{"n_layer": 24, "d_model": 160, "n_head": 2, "n_kv_head": 2, "head_dim": 64, "d_mlp": 960, "vocab_size": 8192, "activation": "gelu", "norm": "rmsnorm", "norm_place": "pre", "norm_eps": 1e-06, "positions": "rope", "rope_base": 3520.0, "rope_fraction": 0.25, "qk_norm": true, "attn_scale": 0.125, "bias": "none", "tie_embeddings": true, "parallel_block": false, "extras": ["local attention windows", "paired heads", "capped logits"], "init": "normal", "init_std_qkv": 0.0433, "init_std_o": 0.00699, "init_std_up": 0.0433, "init_std_down": 0.00255, "optimizer": "muon_variant", "lr": 0.00847, "lr_mult_o": 4.0, "beta1": 0.93, "lr_head": 0.0216, "warmup_steps": 0, "schedule": "wsd", "decay_fraction": 0.338, "decay_shape": "sqrt", "final_lr_fraction": 0.0, "batch_tokens": [32768, 65536, 98304], "seq_len": 512, "doc_mask": true, "train_tokens": 488100000, "steps": 7464, "dataset": "wikipedia_en"}
Each number is 500 + 40 x the weight over its row's rms, rounded and kept within 0 to 999. Layers, rows and columns count from 0. Numbers have three digits each. The size before them is the row's rms in percent of the matrix's.

# layer 2 MLP down (transposed), 960x160, rms 0.069, rows 200-240, columns 0-79
100:521414512403519481575528576433474429476507416526460579498559495591531506542569551526560507603508588533499492558493470547478495500523461543521464547513489474533470531483531490555448483485428467526474418558457460442518464468529518503516536429
096:512489468534467434476499483447484498500363478526533438501537490586548520455519473581466412489446513508494498516511505450558448465496515454559464554497585453483458427477510541494553448495490485485501508502499500514566518530516510483480564482
109:456487512508446454454497476493488540504424445488462516527530487515473472500444483495509576424553545452519505553539491419556546579512523488475516544416483559507470499566464501458505493508455497539448496550513452462507500558485516496493567508
101:469443505512474486473459530563459415439515472548487589477474509519450505431491515528461509419466474492437383507500456487538503461465429503529507497463469478402485483578507430501543493531472566534560478468459497521489547535550544420474499491
094:556476471447530502538440498553462577491532517576448453518517439384507461542487448436502455535502515505522523507521571489611479486524549429545484574550568477490493499480515472469479503535472421493491501509527531578507466508462489559503481493
089:492536452460532403493529469468496428438457463502447522528486419525566519482541488496431466430584451464499438449527472471422509485537504446456485475503506483449457513456472514483462463544488445517489522545511506505490435474449423483503465509
114:472469539586494462501591569524553467561531481566487442476440462578490533493538413546456523542515554499497584537500491545560518521482558515519455470546444507538496538530508521548522464459523457502471557476461513515425480504558492427492537513
097:465498424501441504507501523525447506502493435463490490428523452489443507490532458509531442472482436507498507487466456567568409469539576419439471492541491516537503554485448493425477506531510509492479502471494488575497552560535569562522463485
095:470470494435421475537448499514520502473508465529474464529491529490489464477568448491467516507530531503495572519539461547436523493490549509543483518516495494482440502540518486493571436569547478456497515456443432485514455415485533476520496456
103:506474456507515475551515492562413516470387534510465442520494416428511450546450473465539513495501519530455586493494476471500541558497592463545562546519540434429502524510500521452549504516471453423509536430558517499524433477515495470557452530
090:550506451465511417524490525507441499485512531563487520502440499480397445519484511489527496424555543480550441472526536500437453555558508470463509512561516418470468469488459497550523486583464488494536410483508522483474454425508551503448458467
110:560552506486407511465547546531520519542540517533497428440486477499497472482515465539508547460560488484488587504554563583520463501451559450545536545526548453505503503488513430513491511515485487471539538510538458487537513467526485552554490501
113:510556477492514452448497537458476514569500511495501450488509459557551535496514532466533522513589572509515483581537507459420493510551545473480409503515488481560542533492505528503461531478530564527511496472505528555433404488430475459511542570
115:538501503544515538539578490502581541469527479522525477394523507516514550563552458516493512532479501512507458524461540428439474472526484499509457440521513518473527488475563470542487463490527496530505478488431450505474497508520482466550493548
103:502541490452519555511432467518470465454466423542549414495535557511438569448491500476461467485492482505518569518477521538488486528471488484545516461510475493499464403501434603531480518452500469371543480503503509505518535480480432524511446575
115:562536425493497556480512513604521430461570395471487443513565489445471464469499499460536478491507494542469497468481508518437519469524468495468497457510442509466477564463482461477499431449451517515485537518566518501552629583441506505516547545
096:555449479434473455503433442570437460488508434537572489494475495526497557490489479450459520520437437566527532479490528521530475514524549551473502544534512472533399458512513577548511488457504525473493526514484452568502495573474476483523466423
104:455469485473564421449538565487526440517532450467435522436466505425536557489464508493487521531540524440515480478494497439479494459477493491505503509475561501458462508528506463464513555545527531525526516427447505471419416495508488514486595446
102:512436493505534466531443478479545490460452465537482511470473416463546485510553427461570467449537516485440515526515493521539535458555465558497446418493451539436542440533621447517462468521441517535467440472535511465438509473488547456513450528
106:483500486492464452537465497505505490470479454514465383441496512511508524474552492503495469553485555441490521520510536539562447566535479514439521528476482379523521490458589503493527520527573468570465502462469426468542435516460526440486491547
094:463377473560539550552445517489478564447487448543520447508504525439445510471506480508430447491516524443459533502513501524441514467499481504545457438529496439473434499465460476482483440444503474475436445545495423522539484436569435540475492520
103:487546471544475480540510492547540534478504462589449500460557473477582571506533456506454482515488526574489524498527510451453509461557465463519534442433535534416409491469486503416561442447493466517539496464481538560442498495522514511528468505
110:474498505564516479522506565506503570505556481532456442483503458412547575512538511474449487430543474484548545403468537498470498489484477533503488490470549537462427483576589490510506502537524467500536470441533588474553484575483564438474501487
102:569455506504502503482466536444461587485506454589512469527577555441519526457509423501531543561483543527552412539472540476492467480514461504495494503500508533462446462521518487534542514484458565530572530542447480457498488574539536492527525521
097:535554517507513483578511466518505522436532531465511500509464511449469502488509480545532427508472502536554568500509473524560445482520558556524505484512554545543500463449448485499519496534495555470441399601509537448493551501537454468523429553
095:470527528444507497569459515498522539499430554448556455450476497516454440457470497497562500561487458539489553522527484555509474495545443505450495567504492545567451536488480572504555512495425454516525518586491451560498478505488497541456455522
093:516458551461478512479520469482516437545387489495549517530516571487508553528591515532554432540496462535479509564483476509521521505407425503464586532479520463431556565453446520496482461535547515527509505494544536556509569457497461552459520514
092:554395490480561466532487466508552515503526545482461411582454571485490559541444540545562462481477479548542593449519492517571506437479453513486520498449567465506506538491502452450432498482456453473499492528466522527495555579518505518442477515
090:440438479485511467445564493457610505461508564512468543503490472518469480461574444517489384459528561483513523452507467541444592498471544523493542481559537476500502482530542506527507488487545539531462502550508425516475553518503524513443505496
108:488547464473502453441554571467522560576500544555455546453490556455480467549475494476606469506498506529507499580534544531554597494437525549558461462545474536478488513500515459493478570542551547553476448491504543499452455497522528518548514547
108:606499489517533470507497558518578510490532458502478554485539514544494467543511510456480530468488510502476486558548524544426590415455584455556488483441537503492458526444482555480497456497484384537532433439549522518605516437463523469505464451
100:505473577456573567463475453509533520514475554522486465446548560493518483543528545475419566547512485535487486435474473440485560535521528466439519525461406498518434542452517499440467517552532522465505464513526538531501458514526437404519497495
097:564531484490541485507487450534424467451545544512503446526452526506399545480515460492540479579498501520515468565492463463539503493464542537475404513521442480517488480474480573460569558507587491500467477477515515474479471474510504501531479483
103:554446565511559504462548514506530545492423537542447591467537553508523482489526529481525491425546534528533555503533465524533476551495486572429563545527453520528491477486415514525459510459447445534513455465520459532505575476493581438533549519
105:494481565448486503513545479498560480503508484467432518498436529491514490547522537503477548496548511486507498503501530516427520469517452517543514485504391551558532394496561498463436430461479545469548516452475454536471574473494526524514571437
096:479507500580520545515459525483473524526403447510532421562400485488582503510506488509497455523481441474489498479442476462459500419461495546488506533476491458536512492511469482614575508519597511466603529518490431516492531488495535528498456519
096:520479501492493481482479460471417566541514461564453559507475488446557584584513497456481454469542500565535555527539507535526474437525511527506491481479461454427503509454472469525461516587544461491475524522482529502554520447465507460517532453
098:491524521492568513510474449550471540420586471553498538531475489509550460512477482510457516461524450498542485489489459474518576549444469477417561539499497472501431541497518528511522472465475375464469427475505488552481501422522541494536505531
076:534444445531470478560456451527493484481559540519527477556468428455480532504540468484515462528441546528576524524532545513587468530478513490479530487505559454464488539510518497524480475485515489480479585587528482533418542568403435441439485557
100:516455485500541486451485522409494464462502479516470438517427545430498473523453517473535462492493501524529460475541448530599503585485415521459522512524513522514480505485540500489523522472516517417512514500485551508510534520547542495478435447
085:491474465531505437504431563483495585496447443582545513534436523508489484530456502486508513575466479552432443461495524530548465531505548462535490548490556514497425501527481520522495530554504453510477448570528554473422512416553497516469506490
# layer 2 MLP up, 960x160, rms 0.172, rows 201-240, columns 0-79
101:484486548515525547553400459522441526531580528465485497451526484441455445526523514450516497471576545524525542438477461545463546504510466503467556508499453543549509497494507458536376482496452494497548456462494513481461512481473494438511415492
104:482535400479561560458489475577441521480516468566486529536621460523536474438491523496505421479496592539459511515549548460472470484471455475528549473467499486516492484583443516509533568474525494516430545511519463530432461475504461446503493511
098:459561529492391498447492484531508531456499471457538527529456493525442455481597604565472521449607496544470400456477497476512529514510496528594431490471514502492518493537448514515472474416537484534542463505499514443468511537559479503480483522
112:514477459562546474451501519507445534577509551458444487475497460515550578554485495510530492538587472474570469469493526452474541576536504553561457449545450432460489468503524459553484526503568506462532508511508488537533573470567617472474505491
090:544494495495567543483465499520534453449480450425511549434555500490480488546494509514489453478412522471517507427478509464364561490476532516489469481525454499473438585445518473519538440529522501597441439533434489493445480425490493476529495569
102:514510470495507598502507532485480476490564521428532450526483470568509503508473540534530545488449537532492496526460442524479450526509469492495506524495511501497586515476489479471518589481435572532451465538430543552591526504577536537499528449
095:448465456558537535569465535534544476497464464517505460461475499486395480527449515506507466505551547500417490545490552566526461519582561545485434507504464538608524555469471480443459498501491530479507504493495439524504537438510516450556488535
091:477473577508534503508476460539470449521562510515493461506513500454549465446609457493515481519464521415519605550451516525476451503524458541521548491509454477492497481540467447444572490481526477474473533476488528505541573486455460484634555498
101:481542554472439487464574570478532507438509448527524481464545523577484454504500533475417496548535472492408455536499493463461518534499506543487523495500503558491462500550537528555572456579510472540473495481520493529485522517523507524563517460
100:623468466464491494493437482488520471535499422520471489536530466459538459517435447545495541487458482486490514545547418509528514454493535456458507494499513527481506494560544492466506531457434526555497592581507561528449487518528552438463481545
104:549524565460468464503580520552572469456538521454483484466522495581441493500517507549470468453475598494476516414548505543540451453474522418513519498501454509506504480444498551500547410508526561478414447488484533435467516549515556533492416465
104:507443405498519458524542502496572424537486462456493498549432428592510499528526606429544606493595575514511501501462517545470458460503498501473427441527492451389539563553444516556443426449513492511506484468494471506556517514460497458500494542
101:474529524490523482561520475517548545511529557511507501481521531492580487461543519531487464532511465423434422502481473485442470482488523548472497438458464530537542495416585475559523506514557515551471487440470503433514488455488505455503419536
104:408520531495508546510444488459494489467486529526526483555535536519483516443490463476461497465429467549483565430474440526498510525503464542490457409490465554510559490492536500504452540538532436475461469469432485476508518451569489533535485538
102:490476508487485486494512512525486468435533477485503462455518501500415430454514464494591511450472561492498489437441568505528494515520502511462487483553483522428491521484489547465436451523446491492523478507549583544507556467484476486544490498
106:450552536504524563503590521478502530519443460481500521478510510489542531505516532521535477489519515485476352485504433565505465456484497527503506500495490446457444487517478463459556503582510473545546485539537524418534460473583511482510507562
106:598534523515481519527451560506449506426525447524549479512528503516486533448494487547499417444479522552467425472444536497458574577448477489517477450507538562491472503549481517584473428500511523538445536508494454461570505446518524456522540513
106:414494523507513493522498462442575507510530528503500487497472548397464473495548497482546517446546552496434556558510565502507555479544546556488537472477557569534512440461520463434462501493469449509563526494485411479511474441543467473572533494
103:477513565568434479566499475439499566544467571481486426544511432528457475481512525523532538539502523492545477417520558534509525487532525595430494479457479559510555502460561487451486545504552443513506542512554532518479487519521563476486511488
102:554558553495523491458492433554446568518516566550530626547504501525551492504500463521510506465458493516539459509509533411488458553463572446461503481455442554489481554442514500423489542488489508542573582500452514443483506554492480445559533466
097:535572489514499581499435489466501531492544471522457489443504413498514424530561460556547529502512461519558513533469561494460407540484496567523548491509410502430495590490483466478482537533447487502470507512579460550537461448554561434528483512
102:516499496504524478572507483502552562511450498474585521507442471532598483529560503493415545481458460493549528476502483498493503520555484551497443491496472466560527436496462513509543495532568434551455509501454522491450570481452563452488535476
108:485508547573528563511505545509500570518486513498571442495570463516474537597516473546529472510481485474445491506495477532539551603510435527492418502449440523507463466515433486441564522479514518590570452483441486449451512467533553458507537553
101:488471551527493508450466500512504480533448545471526469490542497470501581564467565533438475472569508511457466535490474482416524505518457501543507575431497438501444484448449454520504504527544499494547540493565412563469482435461496524512552451
100:505547431484549458534493420482440574501584416499496558498565411516558537487506496513509536498510486536554486545460488493518509506522424527519477525508517541488507556467447487475498472503578567505488544539478481481499516538468527514452505479
094:513612453553523536567440499475562505475557536521510428463554541492490438456415535465454536488515520476548411486501495487547464465457558506516486496531500512553458446563605464537566557531516442490472446567506536405486558481533450503525454520
099:477458427439577527514451489544483454477522465482451506474489454545472552507507510441415563484512448548428434462474547497439482566505535572438457545468458553406468502494488509440585544460525490492469523474463475541483495512521482510529492499
101:525545523459570520489508496447509455502494460526478520428418434526488499471464541465469587576555504532499575553473495442561547502547478569602411490522538447468518553518493536443475499482532495493543595554456525507478536504516512586546505485
096:532400567479489551485497525442440516599502500507500509485595562482564464468518569494526528555459505450469559477512544552458545447577519488505513484462467502534464492442546555487535487527485497485510514530505503493516538509525498522517514588
100:477508457481554462488514533492570460478486504516531595468565524471499476517507535582495484510516467543532501547515431523456476492423487523487468484509494487568462531441461486518481480510477445479541505513510525522518508517582508466578515557
108:536513462554479563454454513463496467529490483477479470551508461621433456567507529474479504514470526463566471370470568542475490531512490495495495481564491481508535457439497525449566533513576528502454474530459537470557504466524502565499485460
102:504539496486537491477523528469446507461462541437533487483470531398525483491452483460500509466552489447554486475426476451536499487531484517513498559481539548471551496466519483399499554557509557509466548489480525387461507466618512445516501478
094:462531517543420537488497474449518523476442553529428541476574473481507511510508519472449471442477552547504466497525455441504554462549476463492465500476473546504490512518502445550499462510450482557525537401403531493528570518457488520532514580
101:533488483537522497531485488507574554510556490447446468493540532565466506500438564485487552496450580475466457438502445522498533541530451484526517464463546560456438476541528484485521493525538448517546539525445529546499553500450512573448487496
089:523438595498509482496480524547512483509483453442497519516440544535461631445468491483540460513492402501470553493540492492536478519478505601540504503572470501526551492480486483576475506574528518484525517476557435516462517447474474518533491487
100:465496473510472451545507550503500473471485536488502458468551515497444452499477521503530539534507486512419507440438547470525478524537487473507513577482543502545476520519518528482565535493479552494528511501536502489494430492447537518565440525
097:511465504489539506492540519541498487530602495517450517464492545517549470459513546460408554495519505441465495492401478480484543558523470543493550498587470462456372486438455501497536506490554531507389520452452475512494487533561445527498524535
084:505557499458452471469519564466477516460565473507452502475521554477547515549454455488473521523466505510516510436492509441457569469547493553435414445472502444510428468472533528438605516553522470445457550467522446483529485512582490469487541528
102:408529478518525517503538480438525501497476506432481534431518439489549490483533534468462562472593504493536527518507476466583486484516483489478484520463459539446541539589436465472523488507456544496458480520431539479500476429392546525505542521
092:596475536477466529480560520508539487539445504451499465506487518500451535511510502571478580564466490548465493421563410469512513448529555517470481500476499471533497470504489459479548397494489484478573553507545526504541485534450510503560547523